Weights of a small transformer language model.
Training: a variant of SOAP for these matrices, 140M tokens, 4285 steps.
Each number is 500 + 50 x the weight over its row's rms, rounded and kept within 0 to 999. Layers, rows and columns count from 0. Numbers have three digits each. The size before them is the row's rms in percent of the matrix's.

# up: layer 4 MLP up, 256x64, rms 0.187, rows 126-225, columns 0-63
# down: layer 4 MLP down (transposed), 256x64, rms 0.159, rows 126-225, columns 0-63
up126 077:504454425537450466506542504539496564526519617524537560492533555490425533465490555484543540497548548466407478579525456475471489558472427571580524579419551549445421458487410450473549597476478515
down126 085:437493518552483491536542463527489460434505470456587427461550574362492516501553550501461465499501435430560577435433440569508555437460460513422537465432490556584478522544523407489512471471486571
up127 103:544484472525488439536414534471548460506426494506480581450509460565431446484471502435550531490452546466531518542496472476448571550507635468598526461555390564455473506537541480589432531399513494
down127 117:410493577514472592514542518574494502492496504511492449558494525471478462466528589509529440522514470506397501572460452504459454560482522428508519506409500427456642490492366446470458478525445578
up128 089:485453461536448562522499518536453456544500509514585456508520532573507480570460461418489568393500463516474544456411535406488514475462523562510496492492425470526525559611494615434469590501591554
down128 101:599574493509560535497525419517550481528504407510555541501488517480540568445534521446540399551444469486484409373426496564455585482472567561454560486529587473527543513574524487531544513502458479
up129 085:427499539559498464498473582553480519489544467556490518487444507549533456557422542563530441432516374484535573538503518485459424484478462509493480476600471388454498585585481486575549536506492611
down129 088:487571501468554527608527504456514481580455477419507486473453533447511467576567534450493635555481545446559381508557498419526450492528547429539530464469482458536508637478471551494471488480489506
up130 101:435458580534523496447428514444471435516441462491577470437503608468494525575602474423459504498438500551567458442481552547537459413563474536495503514522530489527543554434513500438585515442598455
down130 091:483452475439475461556487420489505529459508461504563527465509446405514468391562489489435466439510609512599476516441427587518490537421513516497491511582516460447433418460415513467411533502448501
up131 116:474507493484493529491465484539456526411462422598497509522478563540465523460517475438587571474519593451510444462487545477515558434418564479502414583434465608475591485583531532513563444493563517
down131 109:356492555490599447412460498393482440468516548474534518557580475540462561549442464475454493484507408507389472465471476470526527498522524469500450538522633444474465526482477468507555473488463455
up132 103:478516597540576522557539549511430569446534492527448516370491486455513458544536531420505528561456576476509530531524466502500431498474478471487459421522476516549657541424531477554547535410502453
down132 103:499558526486453499590458350468530503564536601470598469518532568529439562529458449536555479437471414474547453498450418463500496396455455479483466486525434522557452532511433489497504573494498468
up133 090:554508538422465529520433541528477534464535474501442471391558442522500559502535447489589514547513620395532574557514487492525591483536514524518511526520486452531469493498526422426454631481521593
down133 094:452532486506501419474528548488424494529465384503551507531491525521563470645537528529495451485411503507431506488363516534519414533494511518543468518432417536591496455462482484578606505506501501
up134 100:472478563451477547497505383566494486520583486521484510443491510531456438497448539471460464498548549461558532497476452355486503426471457520550517525474461522569574575529421379600490483442450537
down134 093:455452522507451554493516563421456580534448479472534529489489377445604485538460579646481511501481539496510491504497472517480463573484459509470576473415535489487490472506594587576510477604492510
up135 109:520496428583448433522528478460518484551511498509418558484497585609445550520486553489480426505490531579460585455519531462480417480532394562591374533520523475444509461503423503529535504533523441
down135 101:512432435508637480620446470501511496466501507528450490482453523516524549576546510510440505355509515570502518562484474539507374479428510631455510502485447478505525469530549483526486503524475422
up136 092:572475458483587437570408537497525502443526421467471497508486460517527525419505477428499428395478508535474551487490553563465501516493425477616493536481395565480506519478457530459419426445596529
down136 100:517516514567390519478577380497473396514434577497440568625480545530392509501488545480496459519459471535426437419431436491473550498519517534517462434519542516525472494535489528486484453464480423
up137 101:543518484559598565467436462438561507507435548482531484440484458529413569556543391450512544600477535497549576497518540454459550403496481419508408510496514554601525503487562500475472482489567515
down137 104:486426447524592506574489413449391439509513470520497509475379397508545404530537462526591519482503464466595519563508495588469508498524532516530547511546475508448394515490487529504429500495565456
up138 096:540483552445446540461474421524491474576517486467510461451512518484377490496531454403522473449545535491451417453579477458512521454478546439534500604515497597444548609439415529561440540471471468
down138 087:518498480546528473594543524512372525522477401433508539469482482413520581491503573580450459547518598590486557442399490478486465499477493542567426406528493488513437471465544451478564472520483496
up139 086:489516496504547434542509463505461510616487549548472529427510486444480467574514477486563454538465519553448365513492451438533485515433535480438531473488435502452537409557598446384602514546523480
down139 101:407538459493496473552503531579537541519411387465516569578453482473459492429504430463415495429486538415473514529407492522539465553604454495536501490516483562503502531468488595584469461439474559
up140 118:623474537604447499452452497562502479495535573452420583499381465416483504545484504514540440537475518490573530463492545366499508482456457493582533420500510454548477507448535538468490528525478574
down140 133:514516435548447536483470436463460496539515519386490485559491566458480498491456438616490524539516494405522481400538435449473487504578478486516445560467635533615445470484495515544538507505489595
up141 090:423469579472448552549434520374589505512560418467419527495498480515522483507521548422551424499500491509455523416512468541511427599526538460451499451467488418506437586476453434431488551510478534
down141 090:477459537476461558593489513529432533555573456507443480519444557495534455494497465499432547451515507579445474470445609466475510459497500465420564557509400452452455490406568528444556578395463480
up142 106:507480473527431522534473581576480494500493495478534421403588442494474441445484525526451561452545478503446520452483471499508495435492539506449572508493562629519584474439485475640607531527550529
down142 092:490460514396530476437478535474524599459564465414463568500461522407438501452545531524418442542560483534471526453474523528528498481524471539436439533498530550561518426445464415406396444544522551
up143 096:469513450514554565464504481490461491500494592569452542595474578474519564494465435431559472408471460469544451557430515482379557534524480457465566419491537579555429474502529562577456465510557498
down143 102:572562524439530529381594479532458523562492580517471540486475477457540540520423493497450504453470500516493496503514482501508461515483470469436369597460467491398539480577359554465551533490496450
up144 118:491511505544357575546552550470485539479511554531552499476492534426510534502466534431512423526437494493562529521581478458568447495513515399599568451475480527498466512623535436447531534546595501
down144 128:419573481455476371516470566458566457432331454515480530513500575517525550515446495554535482413514459462433514541437531487512504542516468547422496539524552563489529522490505576495503570519494580
up145 100:506502577486625435434506541462528538562423485541530561558504555526415544481486493553536435520551470574443409452487526507427491501386434546471390485473450464545458485504504519475471519519564425
down145 091:458516607532476505418447488467542552511481517592470430491481509557462469484465431518518470505483405513559476598497551477551582444515537454493406599531477452551445471515520427448410555512493404
up146 072:486515517566508462525523470529335452504394432558424502505428498453574493492525531469551450507455518537481536523504521455525551408497377482463511521433480524446528572461513464409599512514541511
down146 075:551517488514530506525525489494506520408603534472502518490549553534509482583545494582468559488557502565538554550534480436474540556543583569446574468564599458576510418567404605519488479475547514
up147 101:508583494432555475494505466542464495539450424584476498499419450461499470518495473515535542398474531509465517463606469527378471456550502504488515550464496553444408416559534488469421622532499576
down147 103:513466519504496562384528531531515446447547470519478559451600514493440561349477524494462422544526504543457522469518562470524451480455511564494527487572511642456523565521538493572486429485427508
up148 090:506436542511570476496465461475541559471478494487519469473517456450569636546474479539509444422484462471561481603550524448427546539398475498470504557498399451501452476494478564540501645510511564
down148 088:460522491533539572435495380502587511542483506532481466469548494552517579505496479553557549599428544464564525505558446525513566523482531423460427488473471519481460391609448455450503528535392511
up149 078:503491491510484478435458455481514444460506552539492439455464353534438475570504522508512455455452560482458538510442533485628489527538450498505444415502540383514572472498463462576534605551563553
down149 087:418578377455521571543567474540556457455420505534490401482536483533464453503490524472485534500504564453470524450507482507509497550442462451470463484418543487520590543489577536527594519411434398
up150 106:467404531490475486541505546496433525463498533468497470398531505528462448586500526457506460587432429471565465535504426479550513504511502527554497463559371494460560538528321473500467457450466539
down150 090:420503487463537480593451505413524472474425522573489647431556457463473478508480455600457457459475557526507476534544540462461436433517510488538477482476602550517484544515484413390501456550465517
up151 108:498440503489497518481485488496548510528509452492605391470574538424483457509509454485647575445492552477469376406546436510475548480489586436467501446512468531469526506585480444571477461529474465
down151 084:487498511475447505492456605548412508508523522502519594480398482485518485474514519554340531491487556476557609541503544479493515537485522568511466493453522484446392546434497474426609556473533546
up152 098:564426541437517404476479525445508527537490560435467528538517542453551509409525502502575486506532449388418503534508598617539467581491454475552512438558486483520510555514444485598526585478501522
down152 090:438568484431459523521438552527498539465517473459589502496477536523378418454501371527553473436483459503508486514505554417455570438568483487454605493510464509438512548446538474419576463469480550
up153 108:407431574475590499601418473537486493437459572452531603501579566479526432484486517478511549433534535478625494520564422461459493487473519528557515520470429514478520491460503556437438504537485565
down153 115:525451472543514485487534538498404464490464442536476461423529453495522516601518590477440489482457616541466529400487490504445422529400560525552486349506488475425479497475486447558522487497433462
up154 100:540443537487544556464480437494461447518583505519538520562451405542524475427483561551542462467450572518469518453618453460501569530427381476475537464424490569596465508525521492561508502550462578
down154 091:475492460561468446543523589485470366364472427493482507501468517492525381545569555571463460462489537587536481505493492552454560579499502523387470521521480472521514464514532536534488476574504579
up155 091:496484506492592498539447453476516566430568597402427528484407395527525510508435489453483475452484487498615587482548417504495576571613493494499425517535496496501480448488527531496458480522535556
down155 079:486502441509452436433533421597499444461413508568535414506527521463541498401419526431554473454553537525498490527600583439536486573459514512569517526499468497451552526585571470539515534517415501
up156 090:417588451535509495440433481536464475536499511485503527486435477608521425430498469477484560489445500536459588454598499504496563512602513479546459530499580464446482523473435540517444643423465510
down156 089:478466635524543450495485430503625512472538512477466508535523533430533527498490483471528501477457577562469536508549674465522537552506544552456473516426595529481541507450536480535575437461557476
up157 082:538547495506492512549384520589489550601482513482544422438444409446458490514514466448523494465560475545522462501614509515482508504495432483491433591410534555550536546531533464504480502621514411
down157 080:540446492478446544501567530510450501449553473530488508519473529462530468558450576492521584437489526474592604473516600483510460426479532597515443562545438425576482474515442530533650505476482535
up158 105:400462492469494481480489508446479484513535472490599462568574547473531471494611527530542439537524452473473482422367500589572449524609494463501585465478517487504514580529488415509563551458500557
down158 107:468471513401464588514448529472553563473405516618455476490457521443544520612481525480497519521532522384535526517551490406525527519509545481440458545521460455461498453553503580471604521472589480
up159 099:526539499552516453541466579519518498498462500409593591483516531427566444435581489560454480502468476544485445466457503564472573513530482398526507426439585503584466523413519530410475481568560470
down159 090:488477546441553518423551437480478551485629515533467451515474531509468569428532494478569555483525536484524481483567520518546623458457468427495513532523523468544516507552501390513530545347419467
up160 117:531482494423524514424415410577454499463538460414520494561563536465551519533570450461515471469507540474574525425410463532483572577523566516500499478408545505554459502548609484401550472465501505
down160 097:512490447374452497557516442564522509586526539481532503520479585550464577485441518436583473489572513519437404505492458487558542502426405522482545493575544515532483510420404548518475572564491539
up161 099:535511432524425555495469584496444509488449431641509424493552558502430530540569505443505541523499550483526494468540488497407497427523596500481428538487410472433549477613445484492482519467442457
down161 080:642481542482521538498496480503457503458484561541518546514483472470556532581501456502537535509499515571616456572483549564535498541518474539447544532473594536598368497503561475528530553459535611
up162 098:394522579460526477470465549488486536483502346618558512498501498528471481501466503524545536487573480426470555489538542488456406484411575522481498590493454516429495471532490565592534596502492491
down162 094:554491555493586491424487484573392430464515557464378524533559501492509541504494432581466556449572452467546471444501507408536553430512561448535509515454450550533500516447558504405518489545428482
up163 084:458582407525601385433443557501491513515421527521538513428573591543552447504466505499530477543522504502482498536461451515547427554479481370447507498536424485457477445532445495428539564473452495
down163 097:485458547463406549499592494518480499434508428513469494509419403417554461443486492465396503448467512461551446454443560504478502464549521588623543498466488517516489614508552530552468476527575538
up164 104:476479428493481532558583484578575612507492507559434487614520469555500467515512514497489484533476501444373556440561549457492494437501463643554538491503427479465490492446454561503499535538538564
down164 107:502559584465478482519530513532620561466524547527446455402536445534515525621506577536619531439492412501480498472472498521498494509479506454440349478469507427525470470450474411506499489528513504
up165 086:493561556531527551463446533475466506513490503545559393489585509448469469518503412396505468557479537481570492491433412518473490481475530489432607576459600579461601496580429487497528476540519513
down165 098:566476508502470437464411516490463525476416470589497481626532527514442561576559555529635427500538429552504493478533442551441512466452572500567512460472536470482512459458483511469496418429569519
up166 093:480458413527517512448475552483526475447424488516527533526572592493587482504511579417573555516539458562570457507499392539476465537488508503468493516478376515650468556524466543434514441513508513
down166 094:585467590515431447661556442510501564458490490519441538467552526459530471449450432513480480486492564442486600504527537497501572453498462590557533486445553526414403509458464518465475495461536528
up167 108:471522527551586502520398555491595535468508513457489514505466560509429375513526451587492512478468459500493495512445469487389455514503564508437451521430349534528505469517496454470464563493431582
down167 128:547496554480513473484373475456524517533485502556530500448470431502479483544445532429534424521580471529569367558468538513469542492527517360521497548448491518484632589495462457526536479504557520
up168 107:526438431401535494591553557490390541497508503409461560430502421578449524546506451450483457420476438473489518533472377541553479469520576517513520501471518447517543478468526514461564551537568563
down168 108:493594524567437595497436469463582445588487488518513476482492479543491481517488427533508525496381539587569583566509420443527488489502519397493535453482480537480500542506499587504485375522497565
up169 104:480519512414540480495408564442514553500447502458408493426484353551509432584432446515511439470493525486510538552491516455573523446477482491493486597488494514546597493536504490560631490503546507
down169 125:569552692457562510471410516565513523586503526486563459464434504525462512504513460474498564592464467466458417445523396509562489476580476482498461525490465477561492509498529404484508471532515491
up170 104:466448483464559461439465501583463575562385483610422478505504540518568603593497424497568507427545501532401439596499501450439465493497497519525528527501536498428476513489489552454493546522459483
down170 109:522469480477494509480480454520522507514532508514561581492490443446383446502520413506518539542493482518501557477445411494480525453622486552548564439543499514552421386489533483453508329506542542
up171 117:505447408445523462468425481505513434507566516422560526492521545529485570561448479564448433493487506502534486472542554495585549468466448465656469511415512500584557571557487455532528546591460498
down171 126:430564502513500534468443536451466486521494547574454429494431636580526495518493569414565561491610493510561510449462557484433525471508544516437499457570496505500495565465489454430608475470572509
up172 093:481439528534544516546447445551538505401523512566564461319571406439444513521484484369505516563489517439533462538554452492509502509488491502527503581441488558476516506448491467432523570483508505
down172 091:474476555515463608507359540430505496552465508491570478438513528489439458514507574537511423533508352519537452473549526493477499548629564438533595502471482486512546437540547490485451499485516498
up173 104:418492569462545560554516537531596532498519608473503555464441517454475540579461500394435420505405559589489476515516460530571516541435476419511500486417568544453477492470514424482480484547525530
down173 111:487543544453432478585498528368501531440503492527496515488457579512509470522461484489507493437514494556415421510485517430471428545625465457394491435514409495546451503565604532450506539504562517
up174 096:464465476435446522572563468452467517478389542539485459477490600497582551477466581436450454460484500437526468472587437521517529475559419472467529537484431542515530488436396601527544469557564517
down174 097:459490484480574416560562572456473469510511542535412448461512528527527548533460507472504507429471470562643475560532430490500510475517493458660556502543478480435530469419542525534423417521518506
up175 094:484474466450497417491485556464546449523443514508475538515472442513532555394465412455532557548525513509459470560455481416492451588402533405551506481459417481510557539501464610608497524504425532
down175 086:509427442491456518529494513508528669538461482517604467594522480445480582489484511502521509524525508535524515458552550523439567590445427462450478502415473504419389453580486489516503513507446447
up176 102:506450446507506417523488476501510515502467533543488526489504422520550464541426424406501505508451480575579384501514542408531521446401428463558578537439486587568504433529516572455487505569570487
down176 107:492489506471551553558482542509470532577438503527469554486529394470542614492469559501521506484511469470422651503448473465588475520591523493443428470492416573427412501445515508523522510455463448
up177 082:493496493482565474538485525585562529471496491484555428425563504432501500560541466478618479456510488462501525459468576455467609457474683561487467471561569488485573566462488468530546491518536489
down177 074:529564535533572513537511582526455499489411464533430487510558610514532434529474473568493482479456459414681557530487464507439451582520549501494491531535459541469545590487489525443485508432463506
up178 081:574508507529554570482439538532577461410441499515510550446489632458447503480441468472539485446469547508600444524519483494415486399500518503485394543492412479508474528442554528465424487468548425
down178 078:525536471442533509511445535560493544540504512492515414539408451455456408535446473445459565505514497509466607591438486430455540586535564602401488473466481474406454451435499488531553454534490491
up179 097:513453483492480564527437528463460486467436462462507515411539509449486447501477492423499475479459572505588625466490488521535469479534566471482429467417442519509561380609540417448438551575532475
down179 105:530500501510512451391563504495490555380526512485480505561411529473593541494539521481498495570571511478427405448522489500439513475438457509510528508557564501544461630441490544550564415477430440
up180 104:466517494601468453577429503490528455478459527462497484498579476571489412566492495554535624498451475444506570545470432503444497560424537588485463485454411453571514467547438509525492549518473610
down180 097:532475492528442497559470491424531559519473458604546454539507430451542509385443546527437451435527570581390513519445509520444460507475504555502427568550503527414405482528541591532489518454483505
up181 120:412524541506460471408520501468407558510485549484572495503465522513578506578431493594583482529486385492529488469529511409385480561538453537495429493475444477490461559543562533517518542581433486
down181 140:499539526518491492576497592475485538391492482515537433472510402471508399561487415507534506536361510505497538549434413526532477505573501557431559418465493583496446512506559454449470488533565522
up182 112:472621584511594486574456472532546445513423578523455497451487487495474492569494407513536492352453550482557497533478435543550475476539538557561489453527558508480529558449554565476529470496570473
down182 095:496411468477439512501458543467562506503498487564539466507591513453460489488503418527492539527541551592411421532595568472344547501494446497507568482485495484458591533584443533465511521513421516
up183 102:473500473491484529568430548528530504464458518469537597539576505521538448459457524409540494459477509440534497446518358510552529477450605542512637494458491481510571537517476520509434435560392502
down183 108:514438525450578431522563596542492499502589488492504544514468431456567413505608453495457454495395523506543502489472445428543506549469500494442574397512466567529520498564405480508502445443509567
up184 091:575409511467568411436522520521486584547502476509448488543504455467569554431498403428553502534464534477475506513542521532458550511443530479604514482526480553482487643443566466569511557440458442
down184 090:467536491429508530541405440528556528532462531559607532573540480567523545469508467506502515541480590466455427424458540491444549575497538500517441472484578518578440433526534430434573427572545537
up185 118:426458523508515437436460503487521478581455528504517498587462559474581511473495473497583468460450362486525423458402560444597462439517510570539579477473515563534521566472573541518514494518538431
down185 132:479463543469604529444526486584427521470435500449536407431531524459498521414544487403409435542470484509450504514621411520551544502490445603456519496416537508474497495445481500487441476470548480
up186 105:495462478493443425450527581510516502550447484574509517514458511453496445533598528575566426514527483581502527517454415516339495468551459530482579488505517453444449483546391434497532580526476488
down186 136:594564468505528554478432528534505503584461497524573548490534465522442496469543447438564527479477495479498455495560505463574463417452443456558502503503434600515605491514482644546496452547603520
up187 076:442494550545507438457457556550480513557506477506492407518462343501564414532555491567444519492513448503438504430545515464575548519451463430426480523386513553522546535557554511558524488576485533
down187 082:536490499459462552502641503538604494461569475526364473545507497454432454534540521545506572523581524505566506535466616468462487530572508542509438581521489488577505527569498438545529463503552486
up188 117:529450463473648487393493540525498538501586570432554449491502504485471582531530440528481488440531418447533460475569493484533526528639479516521571459478522488574495530441601500439524516529507461
down188 089:483510462490571446415499488574460510473507458535450588517486491555578485427433472508394490534485575531502508540527599528554527501436392506528551539420519508488514534527513417424367485490499433
up189 102:550552537453512491549485637585541522431468436476452556414506497487519457405506526417571501483447516528388478500569515470496539524470543619454472509453534490505460460508493518462497595533405501
down189 105:526444526501471501476576513460590508518514501395494520496512510547430543637468446582450510492499451472578572480394416546490483503451520498503489541536402527475438500502422499541405457591524535
up190 074:498452495598453442518478489447563466538517556523527490511517511524412460452472541441542482551589494496422465403465437440547632532508476400550498454526443444441513482528517606491429547536459529
down190 075:505417502511443522508545461467519541644451467453487535537535433499462537444480464561454534556445561494488510548461449494531536533539561539528502615559512529422399400543597483460433490485513559
up191 113:559561541454487445507498508561497428491517459490428484477444554488480430449512469448546425541453517502524534551504502539474538527546545503505513468544497529447504703446404389521555569562471525
down191 108:490515444445472515450500395549437555427532495498609461489486476582559557468474548532580482444483504527572404455514492505527542531460531481460410500641534468562459438495484521490464414448499446
up192 089:563515510590486423391434491496491500503514545509492562499476502494498514493520456412522568499449577539396413466506511537439564521424449437495461527538466530564511544480546410356483563546463513
down192 093:468456524544515418465551538486581554491590464467510457492469475379450447425514508551464460556450457427556550492584478489475501472528505497408517509501577596524578532379523454484498449433530540
up193 078:504453509473535548482451573508484487490506584493516471496563475530381532592576409419437456411490535481497557472488561452471536496595519530512533435563456480516561522495625534432552521509500587
down193 102:523588500491448496408495403573456429650477498567562445461514512518438508479469474484484490566416501528522475424564460552516501413496497438540480492586494541495536488545503510479571479490445387
up194 109:593421510530492555530486544465523456463487486471455569503545518570423467491477511576556432461457484451538445545433461402568499500539561519521634374487458504532565542482499591487482495533553540
down194 119:547511510593472474447448447497460560511543525571552574531502457347545524481499519501512478541584451556411526457550419536442567464532460471570476536451474503567510427490482532551490493590460582
up195 150:520563483561521504457551587445499458528481407540476581455520539529477447493502545577485519474448495488449448510451548438478379445614481557565481486522471480467518464516504602603553491520613481
down195 129:487546504639556493511518430453490449481485478512435559423497423524462508566447469521455496438536524529490581448533506499544524559518650480502429507501448524464445481547586445531530425585532443
up196 090:458506548452559455503456494484475506569399488537505519468421539559494599555453551499512427418560485579441501506603468474449570533487454428448501578449525570491487453454475514494418483618472514
down196 084:513600571473529484470513551422505555534532493532613494406497493471544385423455507484628493428423473459496491553426495428469442514539529516546380545494566471468495536523467498491531528494473489
up197 092:529547545571517539433452515490425467497495464491368601512476509533565446493556434391519522495461582527514448366485503514436494466531532470503475504515500458492429570459501532521452485373451526
down197 093:403527490369568455526600499474444505531495510491507424524497549485514502492500578561397473497518539445487520468585542485456466501427425500389549432558543444482511575435485446460526487536441544
up198 098:454382515432507569568467557488557539486559522491470478525517489501442484418461579382520465515491542433468486565505461436522586495485449607560531527574445550420438546502453534550533560472497492
down198 101:524589445436455522585482552438516555495499513413451447466443511451493544412421498481627457503540523520482463534460430515512615508499533420428408536508472550485475491528565451570483553509459478
up199 095:498501470469571562476464571479552549515470547490426515443459492407430484426520562465485486482569536476494503560468436534502496469441483503557612510429466582495538399536404424460534565574581497
down199 102:508465481399431458529497522474571476558430582493503514480480535496509448429461488380496436517526493445415565539574466554479487402529404558616466571521508454468476547529517497498531504525545590
up200 091:449517521469471520544428520459446511453501447525524564606402538583532560473509531489545466544448615461495521494505458511547578466414454517478536622528501524493546498601405540502556421475522476
down200 083:577510600598493536509459460520546453529485551465548480512477456495440463434464514615554521461439532443565510524517555450581502405525533438613535442578543519464493514557561531505579440491528521
up201 091:512446470532505376499540466553442466534511598517494468457490479478448585578587538457436477534545499549444536431557415487566528505558405494565512428461485496490497507403498458443408542522457541
down201 085:488548558402502514474538369461428547523536473534597506502511503518519482527502560492463437496448418463469374490524424501490522463533506406423517633482472563507553504515532457495480526418443508
up202 098:394545458532493582481445481514370528478421522534544490583574554575530509440547455461512485431471476502472504525484502565521468517462592575506552447446509468454542432557493557524498592601509492
down202 104:594427622599479517501519497461462556554451506437440559543504551449535474471523454508509472557450464529568446529405418501450484441438442416450501513461539461547479454514557550477490508422506583
up203 095:494512510496503533628427526512565530453512467530438473422476479578396530519448454449509528537482531403578583550510416472499528564548606578457459498481446519482491519514559497465460493483607546
down203 103:452549514514474483539489404532511589553539483526477502432520495526450561560483526615602492579599424516562440556513509435471484472529539539469476598502407541474590558487444442481525486512537454
up204 086:492544524548522528502452533562513528550430493537439479481561603582500505500461481444553502493460461488485522523506398587489470530441581581439438518515442411488436447513584501402425551515491604
down204 097:577439492478470507515503490425468489530568533409406557531416461545465527512473494508513556565558401576480464469513528515514491500627439579600481549493472444554503492579483602525553461461507487
up205 100:510461584541360474521470483490459491451522444590499487475446542438597457507526495499547467490512610491412534533456545488477576501499424455402574496490483515539517548455484484519551595592479560
down205 093:434546426462532456559524526489548452510504541511467463418429546493544365524470522502441467476565486509448555454520495546549627504397652558491538443518481497473409493492493489534523477513528521
up206 088:498529583538516454474473442452427480556469399545463561513443453635504419598531476594493441483456526531513602492507425445412508422472466512463454515512521471499487507532503535500446537577448522
down206 083:547557509485481491541464577518519455537562368469552459475457610388565513466585560509514467445537494480503553505496513510524567464471492531485494521529473548511372588482544577521447565426555512
up207 102:550537555577554397499512545506498511514561482530416550441495539496571450526458528494486418559436585525517510576465496512540592551400506518553470472522554476457526649431496486516505554437545475
down207 102:426481564412505514440460505566479547416572547383505576556571485553542486555522538452437536544505494463570528488513374513416474504485422570510487539574575465469484519518450504533516511474443541
up208 122:463535481481442432511553589582505442466519442441553482425515614509536444514555473466407576497487588586574507422463454446407491493488480521542503458476500482565505500541534529453575551552541553
down208 125:509501429546509491555484549536435417429453511526511515425514517525438462523392486516447393457514591508476494588526517537514459562331497487589477485543507527454494496570459528459471489577476459
up209 099:491617526490623469477509543478449407494454483503448531464504502558465531564517527477469447436461470459501408524419456480523543437530488576445507530533552512619514527402566518590537443497518555
down209 080:502440471535498502410543492496535571436508521421537426436553512365565521488485485422440438454538468593587457495539540483462411515494492486549575535512598471484488503522439499541393520459483523
up210 095:470476475441542553471487515521487393371537584446480507410553550613456498493520526449397445479446469440516474521498393457543461452505524528450462448578513455533521513518458458427554455510542513
down210 078:554460557564500563517486533532534456558537537513540535410550502414476464445462543525449534566501483635511475554497576495535501463501446531478550487477642506550494494435475542565609451574448481
up211 113:488471583499513389449478556517480534473509507590486456494511503434560590509550463569415449520501532491421507487483523535555506518522553526563621477531519583443589521474410430467575540583515509
down211 105:531515498482518592555468442588521518498565522485456584455452496591470493466428421463473476478596475430528545503523484546495440479476472464469521523552444471563443522472480447403412526550646459
up212 100:469502458453568447511505601543531621458392549490554580595573532428425503525501509454509502562474480491514483561504474524461570508525574511509511514446536440432609482491496434392489477517476506
down212 097:570546535499564499485438501506446508504499488492512545457439589580550449535524591469531420443503409458534523564457494448576482514542445496357484482384508552500407548483508467538500489562536437
up213 108:487576456553530514564446522595485500501468508508560388528490519576469466589477515474432466434502508409533500521505466471554382551464470438463444513475548474543465519618409491491562545570558485
down213 097:500509478473462474555537541588457384474505549508501464574548527493535600529442465409451503467368543497524383443510510512542443462464495432472487551504576478399488542524512477525520488457440581
up214 104:470423481558394543477403553444570521475625524488547399516520406460470532455505528454527494548459519470456526460545523453535533544498457418585535460489401466515496444491513461558581550493494533
down214 100:505522502473586547484564500648462465599491443547412441509443536462507480494528539471548588474491561542481496548462471517521569524563557576533528493458453483455362464536517421492574493492529474
up215 090:460424507523471486544420458555501447578556487566528536437551503453490500543503488410591484431504536457555559512520478541462545572426618526482599468487444492419546551460545443462502507526605505
down215 096:465492392551553414591501480514519447366488459475470467436515468489389490510472503443538476523596562544534603538531564509467459552491460538503469453596478470424499491418496474484479564519531480
up216 106:620544532497467449483503422469466485516468435603553537464512478434589428450470533505545465482492521520488477530490525456447543424472451511522573456511450485628555488570474516577410487528603542
down216 104:456499410556484550430464555462536523412420443458457507536512570506528609498458472579426445517441541625531487470503441499549401503525510499496481548525535526500456443584596489473524550467537459
up217 097:559510468547556491452533439569515479587462519535448540510458492550479407546519458475559435561488551500426496433462503567520592481510565476525516458499475546447456633457496348515463531564484488
down217 095:496547577486594484561442575451556474446456442497479447393539520579497541511559612585556556479556502546532565544531518523445482589587486528462494489443442474442532441524530552516477493429502501
up218 109:507476567417389634494431522476539486519471471567461517376465529511506481516565640440507519553476551447483495516507476496511516464528431453463475518489501522469523496590374521508556469448513527
down218 093:461397528554410547450448475503548471485462476497436533501487430507482491530485576426417529423463435515571441512547562479472455510534478472549544524544482453545480462536531446423503561641583567
up219 112:569401546553442454496485521548442583523516436550503494518479593448622455514495408527518465513460557532443522392527565585483480487524527524392504569488528531422466493540469448502535541508546550
down219 113:538488518511377586406527577568495581522511567482539448490466558437499511424529474445473485587488580452443510496515440451541473511528484439413524473436569547520517542523562421448497553432542528
up220 121:457494491517446473490474515413547645489571485431596558522511535478486508512479519549534446609535486521482517530581567407427484507527382455529456540562534430463475466530483572504490536572533473
down220 113:455523491448489594558512475510518571496492444528500394522520434451460654455525483503470499570508525502615478491527527512381472477487501515632537497483462462525530443567584518557521505453535460
up221 107:487446507564516474464604564486499491438496500484527514494545431572472491517450475368547566512481493397461561497502448434573518507521530505465579615473488544526560513457482488474477602556509381
down221 094:561393635536416499602508479503543504462443513455554568509551423571528484524461531498455517457424474579456477464523485483461485529522479482469485569527560526544506517459573569465451531443401571
up222 102:516475568447425500469482536524507455519533433588666456472605517543535501447563558511483443474508513489478517441472434596504439522387539420486567507446484520467519565524485477554493535462537548
down222 100:551475457531444470537533536494533572460634567544472473457431537477540559505519458443485535504511474570462491482596502583408476584548427463540488482483497527624478409522550493420446459509545507
up223 119:486554584456586508493531569518460518456448539511530493462588546418584572586555537440570469491570506508466485485547501457493492489454487506414498472481498495513613615575451481559481475560422444
down223 106:533533424500534550437519535519555445528562504496442563414407476584410430510441493587520525403468425464493464579488494504550503498541576530464526516502494478398376473514545520552515499471546462
up224 103:523557413562530375528402538489534471503376532447488479612498484563531518480548441478520429522523516517493426528462549379496474525451524469494476613469540478552420488479530559497523532517521514
down224 112:582543512472486512602420570464577444537411570472582510506578498487504474539525424467539472520535506453552505515425454486454462465512518461417450576487441387504408567428439521524500520525498468
up225 067:505476437471562418500517562496453548546457567489398565558498485443464454463493504463485437536512501506582534449501514447512478503508520482459581419492640511418498458529533647522545504525468588
down225 078:503527500489559513429439425586434431518524500451532372535453398452554542533445470569461516455478535548440464489422513526487440478542581521446502503485474516457519564434504516579555437476443407